Weights of a small GPT-style language model, trained from scratch on English Wikipedia: rotary positions.
Each number is 128 + 32 x the weight over its row's rms, rounded and kept within 0 to 255. Layers, rows and columns count from 0. Numbers have three digits each. The size before them is the row's rms in percent of the matrix's.

# layer 4 MLP gate, 1280x320, rms 0.0396, rows 35-64, columns 160-319
099:085168101061189156174154161065131155127135099150151133174134154167073177076116091194075180126093155149101124099126132088119131098083089085121138147054079105137068128089183099109185051134066088116186113108185138104098138132112177118144175138093150070118095179114113159144150123106164061137083083146103160160174123141141116113097119117164111088128125080110090158104157095112111094134132172145101102083108155170206127144156140122124143141100100122087055130098174097139110101106200159
106:106148060104120078161085145180155160142108117127174141116178089134132112108114159117118092095127141144119124115013148087119145109160110160178134128114097213111174127073180209142204156096119145131111094095093171169179165103127128111114159097130133139069081089110112104175186095116122144071159164175120150125099107163124094150138114106136142106109139109113081149144162117164103119139157092158107155127047160086146128117105187137118185169091106167174146122177110138150132144103093144
099:158135142094134099162097110095100109113126143100163170150134159116131163109124182183101145140160140178138078123158143126095161177148134127101128103136095175193160120114113157160134108035099102127170129094117147153092137090101102125121073117134174073102128123159144169138169133131126106152175090140134063107105109137080115174106189082140104139114146135104119142110130110182075107119146147143096142202126169148212056121094142125128138159115133120122172170135091119091113150139123149
104:068140091100180161100158092111054125167096107116127145118139076110089159196137152120134134092121143098184098126086124150163111194158129184112136115127170081097063130184105135086175077134190113128198121169173135103146156110107153127121150147124135139118131069103105147109137170144085134148133118137137088142083120117155106164168186132120118116150124146139094158120136156124106110125199091160190149109143150128137171119129128132122139086188086124103126157148111054111138111170139131
096:136095127123072176143137187139164087138132173118119086120179176137096141080143079112101148123099132168141070179126183132078117143117171156096154122130177111094122079059079125154179155137104094096049083141208135180095118139126138052110147136115123140175082121159098120097105158164112200163156133119137163155127117133152061064119092159119129105135144154088206148131106088148131143102117149134091097126157171119157105167145135134128136160131171160083108156183123104109110111139146127
105:107136106114100097177105136141174112120119133167131098130161125143148140129148128143080103104123135216110140149138127103150085082153123094115172091125145142143139128085129125077197157127143159212144105143129132049113055188135159093148160104166122113136177145106128182170179125147076098138108129090158143134115165137166141099135118191159111113032111148139119145087096112112149142100161153160132155146128128156170117063133158132089130148179148129135133162143088166117168073121093100
103:116187145147151138170112106144061097124108169105034064134133121179067136096171121158159090156063197101095083073192134134128118099122117088155181137098124121150066161165135169126103063122130163116097121138131107084188130166087064126119106138087127122108148155100168165078118092151152178103124087161112148096074139127101136133134185137162095139136171147190106136167153135151110146190136106099126178105206165107150056119111110160143078175130114124105155106125110141125072122169162097
105:119060151145199113115165140189136115118168111130166141150124119158120152125155076155138143119080140143122160112177122185129144140161114127165115132126130103127134161101156105147106138186045122132105161179090093072138148100162147148103183151157126140170172110137150133108125115117138095076126172170121087163105193119172103175093128128077165120156134132167185120105130167138110165090127131054154157103133140131107182178135116074100189100113094113089117138173116147115104095114141124
101:152133177155135117122092095081086143131157118186155142036146110133109101129166100133141127112191149072149090146102128118095110124156094126164142134104119117129193130109175135172121103136148177137157131143135137171106059122146140192126157104163158136109127166093131117179088082174114151189170132074141141129109119161136132132139144148121117117113148061141158131086036123117203199113081124112139143111153173149111193138144171126116191113167125120172156126146177050092084108100133068
094:137099127104115048147083179124121169161139121147125166105080135181116097117119089130103140101123162146112181169163087073163119172090158083154182185140197153108130095109164128136150057164143072162178117111080131132130179115102102133175150145163117116086156126140124182115117140101136201167183127177148133155202159124226173104143189127099110095105180127157150138125153144125143100111115078116162161094134198093126147238075124092163151100134124147157122125158128101086157085143116075
085:123191142092200177119146132110134186111122116171086182131169123154110145099143186100068124117144114088130097161089070122113174093137078165095128140068093117141138087067083142147100141129090111153111135113132108089128119095169155127157135136066140103120107093124069117099173101176104163148156175128076141141108105109046078172150097145148134123123177083115121140170113129130072140122102170107062145141107169181123128095123148146122155134183136117121134081165122139126201157108086105
100:130183105136126197088094105130058164115129174082126107154064152124121123114133192176083120175114173125144134174142134138174126111130091131083168104125125138092188084066129113178125088114129124091132142131086106137130156182168180133150134110171206119145115050132153149108081169138150118194118114088143090135137100143143059143078086169203101127162085145137112101080155160155108191121186106118143126157109106134120151094147175034081158166115131127118107116124154145135154117122160138
100:136146128142116128141147162122102182080106153170135145151073198110154126148171085100084145164132119154139143121119136139131219097095143146167061143131027194155141097152109125151123035150132083160103116129086132093127116125114161135154109135108104140078129093087095141085122123089145141124150069103150163109137096173095153135078129166145116100115158085102115087115115141132158119093098122139049098141089112147167080156108121044101113142141151092155134173127153111093164137082107124
100:097094102099101110216121146144089137173131107117122149111122203139120192138082092099118116108176130136078085106160182146137141112158143108184053116162067161149101086187180191153145145153127131110102114106119132177103177123144119137148058129096128172125110185123099081160160115129065142070170106078170118125135089135105087166126123126078082160133172033149117110137086194141122121158177121085155101153103174091099095142070139098109128186166110106171165178093123100127145127178059148
095:117152160132158136161184120086101187068160098103093125105123192085133101163140102067123095196137114088178139166094082129146166154152166106125146178085098081102086130129077150131106116127130170116127215156095107176166182129166137137103150078107132142095153156107083094149109141123128152133158100142083101152157116067100124142133108095155084103117162071106127146131099107109209122067153145187144122147142117098138165147120052131066132143112083161126131133134106128122135129150068043
102:032109097055141139199123142152134105127115184104112170123090166127180140108136060124094132142097201154120093165144150154212111131092137157151175152241094129163116125135090129147160151127171160102147122158030104095164116140092090148126087188117129147124107084126067131113094105085157144092093193101131130120127137151154136125158080128179146136045095112138171100135142133176111153139126128145156111126192137121094126095098120169134166144200139144127123104124121102097076120082117097
098:130136129078134096180163104123061109157147133147064149121145122116140158108139159115155125181112180099189149106134110077095116117089140156165164125146025111163143108112128099092082137116107089138159106086109135115081143129172110157107171108119088156110149200122090170126095092140139137090102061139136108135169101099122088124086090186137141111120101135108135112101150155129082144076166079096116095081159129106118118115129136097049115186136154169154108068119130110105086107152105108
095:143158135083150085095087154111162152170128154130117096133140127110112110142160080141091139137134150123134129127152115137200124133145176134134125092126116109121102108121092124107112149181121144075091120120178150120116112139109118087161122113189161161136104127114109116110113163188129143114143139117111111135155103120088088096148043133131100160147152106106146178149048112080169130140127078120073129172117081092083124155116172103130169171139098122124138113113150052116120146137146169
097:080162127152101143149106120140128119073153151145136158106144179175108169145155076126127212128178214126130122126108097115137092051123136115140135097032110140110164119087077191069130111163111217157140178125075091145165148101127056108145153111163114027151126102154102133158151098115095107129168050184147117106143124150131119139081095133123138127106078099204139068153118136136092106163111121115136129151116126173130135141154165161157163135135124109126110144124099125134078129133087130
103:097146101168148180079112125102070120109078166151135111161080121119167137092133188114132159118140144176191135158060079185104113102195185140180073119143120110120210119106112125091133158144117158163062130113130115137138089131105154112135127081098133093151132170117126101130124093175095127124142128045143118118105123174193175083157121144117104137141203089125073143184150113090130149146171048146136095131092164135090151188114139233164149118149146148101115120134128203069119116092118142
099:117100189163155186082173058169151169135091180194076083137137078177117162078119130168095085094164169138230158151132056081119129119112186183125142054151077093109083147152110095161106108168149150165096188116137122128104131103127124127136157136164193124085133121185103175151105126083114143150156136141132234098139142171143131098099099137120115126095117167098179065070122175158096116145077126062066136079132095175143127100166089114108122126117120129123118139085160100065116134127109123
101:153099117139154091186148093116202142121208143165138152091124087054149071164114111169146131120189161115134105170131107162076147125120139081086144106197180166129175144149094143157124127158150144121167125100087103156105139193159125075094189136176120128128125083103158127110118133118143172171150128151152106117139164110103135085122181113137121091136165102083100110159134188114135160124150130067169056089148110109094161137162147133112071109103135079132110130150155163098148149154171136
098:162161155085147122176188168140147136088076128104133075129194116158131123169120131164146147157161125135142177144069106122113114106163146137127063182186135119204108104131124113115100148083151087122058121062126109112139073148129069174115125153112185151120154064097158115175115153130131152083134148115111151141097121153129129144168084089127138107159150129117159161110109151065168051128165096185178163167131105160082056109125083118054079145090161147053070098140124145137108125148148110
095:138159153147150098126134164139151152119147109113112146152107099172146106117064067180111051137137109126124124115141129171100102145123154130116120141145131137116092197145109066134132090176096178170143147159159197100128143126153172124136142123085118132099093144159112149174093136105094145055172118072114110103140154120141071177098121107122125136140174134094104141068131139142152176158114081069070069138182117106103100111120147130155146172212090100076102149160157157086148106127046183
098:153144156110155158160115111122103088141111148123167158112106097114127142118131143113090123143137102145107154067130110139158164142060118076141154109172081142090105165123048110146107073135101156148112140124109111102099151162177155067178128156117096160175128196099101178096127132148079179152068134209132165079152097147078130145150111093140171187089130157092107166158123128086149129199193140107177138138164147133151186135105096158082145168140091123104106143143115130120071089173159131
099:139146131155068129133140101170118131096122096134122096153084135079170111105067128124096139146095179150094115119143135190176092149120150101120161187056109154117186117148137059122106168115141102211155135092148160137067077167130174128121116150132165138178087160083139151047173090120137124156106137175125176143100150145069193165122118124129079132148088143154150111056137139162135182078149148116172168103097117165125134126152175123081135118137084134139123096131178145126100156145200124
106:121167130098162069108133137170144137139122144158181144117144098156172084080174111134134158128131153181077092165087144172134220142193200027148153145084190105088130096162150059068054129139139139152055108144133103055075071131103110147158162094169141112153108082121051145091140153116130095141113119181162173128109079164111125140152149162175137112087103159131140168124164133096107139117103180069104137093126166123144081137156137092148080078132155140111153102100105129130126097087168109
095:145154108113169156104092112086180125152122144098129125087155095186105121120157114101132105127083092109106122121175159159024129096150135114208188168181124134141144154104114099084127079130100101144154150142143123124110114127110114121118182163114110139100131102090169149101067159110096166146160063147093142086077112130103109120158150105077132148157121131134121128072116149101147220138120089058106107121180197118082098138170119134134127174063159136143118179113157152167080126092115074
102:156109110116139112142121164137107121170100067075124089107118126169141163100194127132069172167154147103110148065128105140158137088103125108094178088132110101124132108160149082090170138151105162142145170138155166116087068127145196089173131171130165101100132178064162127147148130157091141107129134079171126182138116159157101177130167136093144088141141113108140126087100097119190132154135152120158155149109163087108096131136145157089081120138141076122156157142135153093172132098084067
099:114179169129148130123077139111132169108156145083102164129102064122116121111225101136109163105143174134108047147108145086182133152133142113185146172079115110167135161076100091066092114145090116109119084122131190113190117152155182118092142087089096115102073087118111148152144074154098182124118140139170143135096064186098128090149084136197140141176120144121111127134121152141136166135110132068099101144119148119147188123094150138131168112144085101172104118150134127112161133138082099
# layer 4 MLP up, 1280x320, rms 0.0396, rows 35-63, columns 160-319
098:140092046134138141150136118117124177138108109188121091126127155117081168137141141156148053173095146082121136087116137070132163145119107117144120149133158093153085065117145166151109115138136109153077090131135169094151108195158147129133083091081152138119143189054157097132124122163083099180116130137116093144133093160149144147116116126104155090157122139153116090084157231148197053120097156119063138160117170120119131081109164188144126131103094088074152128167134133138108128128119108
104:143141115145125085124159158131119141126112086077165153125156140107113090149169142128164159160203119134162149124137119120136160086141090133131131111147065142153123123116091211125107133099174141084091063159021107170120160140120132139091146097171085143176155073154097152064139070113061197150095128157145122200136099068139216104101142126148153081158111148143123134105097092085107132119113135114163147099139136166136150150151166154157119098127155091145162122155149081115119083149119084
096:129081137142149120100148080109126166143083118195182183106065132187141128139176124193085135092155073117179185094131135151107085162134100124131071095121143113189146119154139148192093131137093137148153168167219143127120122130105089136114142040152147154115106083179118103151161135102132121123139074113153178126126147140095159099165163169117130133198086120104106102158095155103160099162140088150091147154140172129135124139124116093085175120174197144134098120083114112157134177131112087
101:068149130127106069160133143128113127137173126080122215156165112136165100096192147134188122130138148117131184156125108101122206119162105131088092152158110086149119140090074152107138142129097106015063161107145182096138137111138167166143129100160116146079150126181072139169088142102114115109110112185185148154066138071150142147121114115151131090077136161115146121145101107119131158166071089122163125135116111128132120156155151153167138081206132099087115147121171135116127171185158168
094:085088074063147126151105106105130129165145153123133091123134104133109104126098163109073156082132100069149149087172126168121191127113152178140168135134168170135170111097155184110119108191123098123074107152175083138155158133026079138105100147125148155098169126128158127098152139109158090090148154143166153048105151158087111137164136126167138133185189112108144119088146156154157108110085105100173139128106090134108063073099096086137115139118092163161132125124173089111119097088142115
114:120111085179230130079166148180126155114121165124100181129098105097168116128100080120108124097123098139181129151120144140193136115129108107080168184098151085115166139110082142084111143139131121189188114134091111143177113067160124141118116136105126166128128122095194179167133131067092132080163133189141153129155060133073165117099130153214170116175123126195086118110117136117157107123095078086094136132167118126099165078152084139094154073108096092177128082082112132100144146096153115
099:106162128124137097109116134156109165101105092114154110158111179156158149115158121125156128167105153073171133154111144115130093168083177138071184158156165121116145103106127197181139043133117125137130168129108159128099112122129107133147128146082180161178159126130172125099120110075150159160147100086174173117138161098090127162135155138119105132184057109163106115100119109156125120163163108110123182074128154165138042103132150096132102134090123140103145175136098132146100089169138171
108:191079083109143130126167117104099155137184159156155094161088131151131103067123104115113184124220135176102109100049103143127137121116159120118168149177142092095060202181159155126141123160149086078105160093159111109073070086070127098200109145145154144101151167121129038159187188135089107183111163123122166127154116157113097158119079143131057202111127198174084184120156108145108138126092166101072176138137092093090074134143125113121126074102113124182130150087147127144196189089133129
104:159106121123123103171110160099131053111133186141170129118097110123123072114089134089142166164144121175070164106131167114125034219118126104107123109150172165109116180149112097148080167127119165112125155111101106162096111148159084118134091111101176171120139094146121181166150169154161148099124102159155161084148131154091121118151119116123139152097113150112095114078051071090138154158082171171124166135124153115153105144224100127132126097173102151160078083138129134118111145099074122
094:156157116097126155103123114174207195141096096099115090179132119135114115088138163199096094111130150093128165167111093165112130106158157162175134095101073106156116131067180110130124095107121167178163143093140181132128109207196145096074123090105072151116104133184115094125152161156021149167111130115152147117081116154112090138150131084132154124040099123103135113113143157133077126189128115116149101130150073107126054154125197092132169127161155115109172188142108083141117093089121107
090:092144117139099092110152145133118102118096137125098141184075128125160102158167176105142235123151098136141122140167126103112111134126151152151078117119190159110213131117116111148152128085089130137179112154133131156116041105083070148110120140186176149091193176213090166078158168096086155117199165155134095074126196101110163131143088161158183139105037210124067093118066116184114149172123135095145141091075120113159162132115157081094102035126127147157166112151160132134121160122092128
101:143178131084126113177110165143120122087142140093143092135118145106091142185161178095119155138154174121135102097179099113165130091106154167154151201099111078086025059122121123121129136172120157109109158090101123132141122150175116130148199095133179148105081099099134109113080138112099140141133201110163141134099058121214102131094068174198091184142156160083114094179140080168049112095171153122138091131179132084121129107089150154095120147109072156155067128096129135119122125169125045
097:117197113141146117105199117152085102089138089080177140087196140116140130147136149135065114129084132120117141098147071166111159136125154063124101180119146105105162157118099163061144226043193105104078137128111100130149128131103146102124149128124148138138152163114043159164136084094095125108144157110199081156133100138135130123134168101111149146123119135058141123141105143122127126112118092080171097073178174138139209078182098175084111118127051129081141106104103066113138127178109106
100:126116215152056172034130139162139161096157104120117126164065060147175131084090080095142123081106135123109108120120109126136136094140174179154157100109161146151152151175094117113096035141192151114119105182136063137075115119164148110136160130115219191123092119108115162136103090140113158177098090095080081191072143118159080154125120152103083123113144112150146153185150158130145082139091167124118123146122100155151123106120135103090094153127096127128158122057187180090151192099104089
103:118103079142191149160109109066131151133115181173163092101144172114195087086078140078148201173166101114133120092109112131109116077134168130148089096138091113081079109121096178162083105168132203099148111124137082096144131133145124160147174118089084158090170134139177067162141097147158152036086103132097063114095097159151131184115123188123179159167131076053152115089067142120143068129107122139109105111149128085125165140122146161134107160152161097149106084150166092110161081125128122
112:066113144102087131117069122164097103103123113066138192133146144112064163126116090143121142127046125072126082121141127036170163095199153102120101082107137123167143162095165102113084113106179122100165106113096144203104163154111108128118081167153129162129061146113215152162116094104101111163187099098154124106098136105091131112127152093116133093091071130121071110124173117096049145115129107160189116113172102185129162206152126086147105148142085096092101143129094135062181087157194084
101:159085103100117140090151068100176156103123144107087136189159139064165124119185144061138102094118143108127154183138101118134113112109068148096145153143122114143091140098110095174078112132129164186138097142189138116155113154079168117103109161162164163150159139151118140163087173091127162154063139121155108091126193147108090150148101161157106168132144128114084138123141183139167130153193204121153176151183088107071105140141171097107098157142157128057114177142112144154143117077122154
096:112206153177110109107131163139169169106170128125083158121117184172096122194130079109150123133134082123106138102106121128079095142118125181171065080130100087087100150088074165122154150095074080120142126128143105162152109146113104157111153060144180115058143115095187160133172100156168121131181160151105120139168156116123111096127149171092146136177106110133160092135105144102151112085133136109132137153116102126179150097082131075082125149156159156092096117135137116104099169127056131
099:090128145103137057136106119142124163167134139118148171156121079093114162174156087180108139121082110112141094153091124119122085148116191111154099178137105087140087147125163125089091112113123148167091104162123145164111105151097152103172097195132149157158169173058131143129147080131132090110068084185121159132142138048113074129191169218148147132161145149087084126103131145170106118103150163135144151185115157176120183150131130105130176110101138129115104146148144164139076092081153121
098:117149118124067102089142141137118087117164136077179173074082146122195153149125159095164137114143116112124142143144103128140157144129134172139080134064078139065097174065084144104108129087128183124122149111088100134164147159124149066098130109186147110165110199143050120121132107122126117158099136188154096139108121146130200093113122142177180143123110086139113149122077119150122144092114087136111134137145090135127133097134157137123146116102103100156157187166130164132159124129199139
101:139176151124117177173161087103108081150112159162155154169179136152111132112109183087118079093102114134150143148091093151101126099115073199098154139092190211121089204094139132165123166168083116087131155110143123062142138102179120130091175114105091140104137108169195121140139087124118115101059117161152160067143125135118123159137090113151112085094156122162124093159118189105133113116056174070178178094090094148130118147115142167149145098109170099092081112147092080138105111146048206
102:120090089115166136097142129103119099174096139117122119112155113137181190107119121075104166099061113102158144093096099220149190168071120132110131148091060141137141118062171166166093155150083087156100113111138080099158121111087134105111080077173108146086074123147118155119139056104123123092120098195129109216147178099080147111130111130151105101153140133108139126119103133093123149131134183195116097170121118089123085077180110179163149115157110190107131165116106148118106092135099162
096:108132162095219095132157164147139084123139131150138131182122128103129172146142174060091136126094170150201172082086128059132173130143076099119114061105065084116154102080085116111096151108142102163172082178110186130149112127114192113112096144141147087127070161151072092060159144134128106116126102171134060126073128134173126131137139161113118122131086115164176126147117138199159141099113119121116076137109185150127189206067138165102118161135104126140130149134133126094143105186088161
092:105143132095120128157084106153132154152134100108191124107145071168157134118104177114121113102065124140124126116112088162154158082134107070108103092052122186169179135078109160082110157122163146162118092141122118063194114171107159099123124132149141115076126093135125096140112070151151141164149116123148062140158129141143118189108100137148112091128132094167089145161128142111193093172156120129188196139164111119150130105130151163093130071098138114127171179225099145102143109148153154
102:116154144122174126136162145164112121057122130132123087086141095162152136133167141085179125114149132119093134144140100070203135105127167051195153121128074135114131191121109082136163128129155124119097197167141091093104191167130164074153111107151174175132122167117150086199113107108091117080129180146126097137164090072098153188170129155118123134096123124091105161148136099100135116158109119041162157165140139102099173142138172171123147144154130091122142115105128138128113077167128133
102:141118115114130127109132103066092090156097164116215163095104155132165148161127077108118100108109155117125123130143154152183065148176114161117118109176112159044180102161129184184055149069150128150154148110126126106057098157131087175177146162127163189255134146194169115095116111150107146103191089134114135125097158162146158171146139111106204206099122158196145141133117144186077092146160083135163151105158133123086103126149142115119153118129149103206112102117122149076140092151150143
105:153100176180135177160124136162123106162089136162192050170100111155147123109119106206107153170149139159072109146170139167156163121182126122131078161125168182133123089135119110101110093184146119106110101078157176068101125121116153124151153135179069125162100124109158118137099127128163132111101085178110164106093154125134142073153096142031152152139110163102163127129230057104102137167177100097076138091117116171179138128123139098147151132142176170095176138122036138114093120108153151
097:102079098087112141168186144118111170047168138092147148114154164119195136060114104181121146150111157075135139091149134117109085137113099113137153123137134160166104118145121068148166166119101151095161095090140114124101149127118076212142116176096156130119113111101074104136163123110066117133095144150088167127120137094127048124146134065143100110123174069132122113079095163142147151086101195108133105155143138126083145165114112136134132112167218106108141145109111063107116070077129106
105:111108117141144140154152177100152079122152130112178074137112173139095090130148146123091131095162169108161117161076114145148160132094108167126159101094118119129107196120103148101130103185171159117117136123099120100144134143159047118070106118125062123172096142066160096117124169118125049104132193149084106099144088128223103067177155190140118065218134097177134144125166131177135118068064151092101179104104132148136129157152121074100106147146133137132111136050120137135049111120181138
# layer 4 MLP down (transposed), 1280x320, rms 0.0396, rows 35-63, columns 160-319
095:094111187135092078088061072128108168135092110098117104109113136155184138088126081131137124116133086101122093124128134072146087127130108140096136060126171143129080158054077097154143143084083163154128165151111117192115069081130130083076156115094113116159146153141108063148072165103151128112116100055101104162170150094149117184170154138120089128139166174080117208110133132127125107129169105167102162153164120155147162154144120144089141138161132178132129142123120158073128108123129123
106:126102120194198094154146193166186155113030157141094120122152139092147154129136152140140169146119083127220108167156168140154120141122158099136092148090157166096060067182137107117125160166138129131141164136144116111117165101119111140173092166126137120109137116106153166099159105090088168128127098063129175153110138136122094147166193117141185094107117141061143131119170158171119157150128183166107084128170161132096123169156179160153140128136110087119137132109110095095152154164104108
094:099171025135147179157158088133133113133086153064139102139081156121138146138133098068139095110069144164108100175078114106184136095097136088131072090174084147119113160111143159126128136097191148120168125150099174124194130166179209138083157158074106131135158095090098126162112142128119130109125155131169097131141123148114115095154076080067142095146132119097127087137157153136132166087128092087134102210085093142072186131195080177150106109136084164138105188150101125104151131107156107
102:083171149115113126100198162157085106118118135168110184103134184124165129088163104110118130096122134109132111177121119105133150107058106148096102188133175086166134122132095125096120184091094117135150126104124142164107128130085128142127134135147172167163149078109071064169116146104118138103132128141184145142168075101178127084171083082142136141098148158170118102067169134161168100122125152156154160089076131178142082065151107176180114113177182183143138132123129145114086187133147112
099:183149126100141117162161101145132103111089137090072147172152115127084101089185038102080105121138112152091062118085113140105162099158145112177169083109108144185157068121109120167128152214145126030107089145175092166134119147093114148158151173102139115172098119077093101114169125139140142169097110152148113113096133226127123068100121132045111132145088127133121106103127115155173111112107098141118098128173134132103133139190123118156136099091130189119091168153116111110089170183105150
111:174086127132164170044133130153126072159094112094105149150111109079131101084145106101122147082052177116135168140171128154071129182138125087123146111161065138112179044093032124132105159145112125095139131150126128117180115104147174177165142181057086152129144167103215133102130154115106141116102133158150123118095064117137146111143093166153141090143122160157108155143126088081166128129110109104081065180135120101119105071119134183108132097098095094112108133117173173110119151107126145
099:154044132151139145156168091112144093133103162061096128153081128143147127149179221114141123143112159127129126138089122163130142106121132119119176147162099112069096111117030143131092117121118218133127119097079171125150132040091129152151041143130106066106107093093140144183161135112161151129149166089176173160122207114119118111064142126172151121141165152140112101145129111132163151103154142150107194157139203135152160144102092136146080078155120136103144108125148195085161061132153138
109:140159103104191104108159155088118128128115190167135134169061149120121078083139103149076176124191140127116093162111128116160135140147158079115161164104133180176106143120142169141163065080188139160122135117134080084156102134110140086156131135105153167109184187147142119135133131099184148134093142133139150165151109114091151177132146136108054089150121160151115166123147108062098156167095149124123080067123108114092115061167152082148130163114123145131102111146169143111165146119147170
105:143077116141128155182115136102159094137121163112126099095090144139143083137096097146111184130136136142192107194152062132170105166163133109149164151090149153155087166106127127155173108104108125159085116119128166162118153116106062138085106123156164120066146156155197098177153144137157134213068093133140177153118159137084146081156109118171195161133138153124123153130136085145110177104111088166121150137087118144111085134152139094125191142125141119078159115117071139087151139172098080
097:122120080135148061158167124140134142099143101202131164131184162046121122100152136152135102113173106049194148075143156093089149070125146185169173077144188167107125104115127156146134150142135109157114191149216107141095131149171171100114122092148128133108128183108126126111145117125072145180095153107130129187114160099136137137176115125139129137084108073122103152159097115171088138161169111174101102082179085096134158087131106096145191166087218150130178145101123091104133140176143086
089:172111139182120106146090112112134152148101168127130145087171112138134165074123145129079093145164066116112160165101097094078148168086134164144124124116133172126135154157158183111122145135133116122083120115151058110108138122150152105117124099085076147108121100121150141092117130186158084129102098102090174180130092175175117143096113124067071197110172133119164167118124169052172143115123132154170103166188136120154090133104109120149169184148131116141134183133105103139160145107122096
106:166079084134123117194194144107119116091114103130101163131099099137138124137159115126080116159143149089134139139123096109094130192104120136163162108074117086111175081100137055115114144128094068172129085154167152090180094113163124127199143178106166111141112090120073156146096090123140099144117124155103134176148110163108120060205101109182133099120166128100128125121156182128128118130100054114124076118096129136121135147089158106113158137087125102117110110056119123082164130113116116
099:141142113133172128115196137147091111117133148134126146176191091099134138101138118121118151125177125090166065078159109140126106150155188103144166084130125136112146148134120151126101182097106214132163140182177136090119104156163134148097147113114107114123130127144157146142150113118100131101152112154144073118114152135098094154116153070135141212133175095149059189128088091120091112106186195118129107139143144103129142115108120115142080190110108104100177122175141122120064132130158148
098:124063093147109122132176107134173163138098107156111090125107105118125139135112140113171148124135094115150116152137144110127146149173127144138084098121117161146092098097165163140141067132122141133094137123140086114111127106160187142125103156103155146170096117094081143171163093142102063133135134120156079121095126172170126180078077193142187190137159124137125133160064113040184128141068135152133132148120095133183134140072116106110115138151109106135129091040127127133066163170100085
104:156174149160178083149117118119146095103136164147205097085163100141112089112068128092178158185150072104144130077117114095147125150138082150126081093122150124106130159123085184131110087156141215131194113116115165107179118120133110120147178161142151072107128112132091144102150122092115117123115079123092099090181103167149175109184117145087182096088106110060167105073081079188157105156144101163120130109149073094135156112102133125161217135144128101165130107122108103142155134131129047
102:148098102134095151106112163109146165153137124093100104167174086163103158111106108185131184117113174099104150130161132090175144112144102147140101174131141165145131153162139100174132094144123109047182136140082152198124175126145130113143120175122116139157072136149133147162114142145123124193178123154146129065125156102068188133135124089113132091096078189151127170137066145091112161127064129078135167150128137130157146112163149055171078120113072106084191158141120074094140116127143124
107:104129150145116123117137104093168087101115165103094180123076149121144111104162109131144155123136133164128187196131137184126117153150096167155102120091150137135105111121145122156122069123123162059049142158137168118132118139100157105171110143110162057120163133122128118133061122174150096084094063105149119067146110153130148094132087176087121126137139131185136143144129104131096131183201148184125170135147145112076174156158116076133102162098102146124099106106152092171132097051117168
101:084104149158144104071146072135139165149172103111157053083120166098087152117110082124087134116147094130176134175111130123150082125102111136153176109094151143102172107117138154190106133075113124087169163140111139134155174168083125151095130119163106129133150119141138150174095108199127106147180162180142146144105111230087174139123129143162126103130157103131190076131122142145140132126100133089185142157126165096099098173096105092062165163102079115119121136148114119166185156121132123
106:132130091060157069098124096057096117093166094141144073104127143147143112172153083163110089102162114164136131147075140118182118163115123196144127065131087197110087144148110129118101127141123209097126106107079109148122129162096177165159125160156103122116187089071167094184087110137153139100130109107101142122143107097168112142096134113098097219128101153177125115133132130113137151175175098102097129068150166099127114121131182142151130084165147070102124124135161113128086128122096080
097:156163100136184109073091127167103123145177127140124105126125092114176139177188074163109129177092152157086153153101162152143078155150070182141150099080173159087152137121118089187091101115104074128162109132090112155095140094132098132125140117105102116070095130109152130100125138115160135135110086125153140120115094152152192104124102158143139131099172156126100132128197133083108147161148167150148117167128123136158158134133120150135113105137106138167132110118091105164083106072171128
099:111149110127108092181131119078167042149133162097186121178064156112137121171102113113123123172138136128151122128155074155152194120054125182062109117146149116182038149095117123147118105096129148133130157129059137135153184112127065165074128135075118121071111074131119105145163106157085137121096141075131132074164108176124154124138178087120134109086159109179112065101104138188109083152041201099132129086148133224141154113129099169134110135126127080106091124091144115165122075131146149
100:158127085100123125096168115099183163174070189203180132154119150162134092111091086143105184172062126159151077140136112174163103108142116149078082086117105133156142175137154135138176117097160136121120158138064120166149157121142129157084104116140139100140120153126170160140134117113169107075158123150107086157103118107042136089138159130151138106144121055131159160117100107111154146175097114113090143118119097170112112145175125101126145148155111148179115086111106128111112108143125136
096:055153152107135133154113137131154166191160182166136086109110139083198147112114094113104155158149135134128122117106115144118130183128161105171096112174111083116144121090102118088151095110103107104166136130085155130153135081150185114072152173158150096063177147150116097147179054091148119168072084104101134150101099113150106105134199126133124152142121158106138115099140105200106108108133074126110112124100213086150196177124088109171137103141131135146166133142129153127139152066126093
094:113109135128072138097097095120119132153177069103117091063177122181091112126095131132179166128128150127129129158170158142130158162141183153179109149055097157080113193132150215114128151089155160090175120122141131125128107135150139130104099134185099130115089137172144093119105079060175164163139157126133145067149120080098072150142152095098157176099091202169170035184055074132113108150136111163108131135174086097114149083101122150078130140039181097126110120089102161099124130147140117
099:137174095094122111149164121151111042118139154110098124149104125128092132145145129106148169153090129142141130095133111091153191107152148064128110098170115078136125131134097115153155121122047192110146165142133119129141167167177147147185085111102134145157091101144147147095157150077037175070102151134083094106137131128042121190171110126144123096130174160113126173147107102124193098171130137101169106131145159116149121162105095101128094125171106064150113146158111149112130117203137167
101:133136164142125098157103114089162119095090158147105121116118168136103134170136126164173132110125069096136127103115109165165135105179122136105149117100083123117101115137102162186159097081153128169226123135118110104159141090093129154111133115095148123213157133160106104177112107081125116118152085178153147078143191189126171244148096145171205163115109146173149132091135097160102094119151150149141166142128140157170140093116188089188096134129146114115185151110173119122186085106143084
103:081076109103101135129132113122151117130105205082113146100150113143080140115134137155193191134088156107143092158129146155111127099097123112140118151170111081075093147136108119084138083128186136092115130071068113072135143132123129175113116077183166090098066120126041130104142112169086141128076092098117148139139132146145137154138149160082135148089179062110167169121080075109110141190127154075145178122146144113135109152175084088139115134105173131094167163114117132114120054046132213
095:090191128134155118101172077119125116135151168131125074138185159091133155092129091166096195177103082115107111090178141107111125071187099080100113160124145183174142120109177149147109147104203133077110105088134152166113137087108175122108069143132150129118171119119206108147177127030149130108069141084134140144135150127096117071096121131149095185082110160111090109184166103096145133133139094119154090165164097128138110120100171110133129123149145176143084094170121137143126136143140162
104:153150136183104165114113159096179096141169144169184111130160114105114123174148112185122143146143152138143098146093181103118168089130094173090183119152061157080162139110177113111126148172133112124093093143093128144144126125142092081097137089169158131112107152139182086072151168121113049112110115113183214102110153134137159088155114184089129160147141114120102141149096123115100094144108133126132153132088157125107138139118067182137086137127126081105066092127103163127142142137092141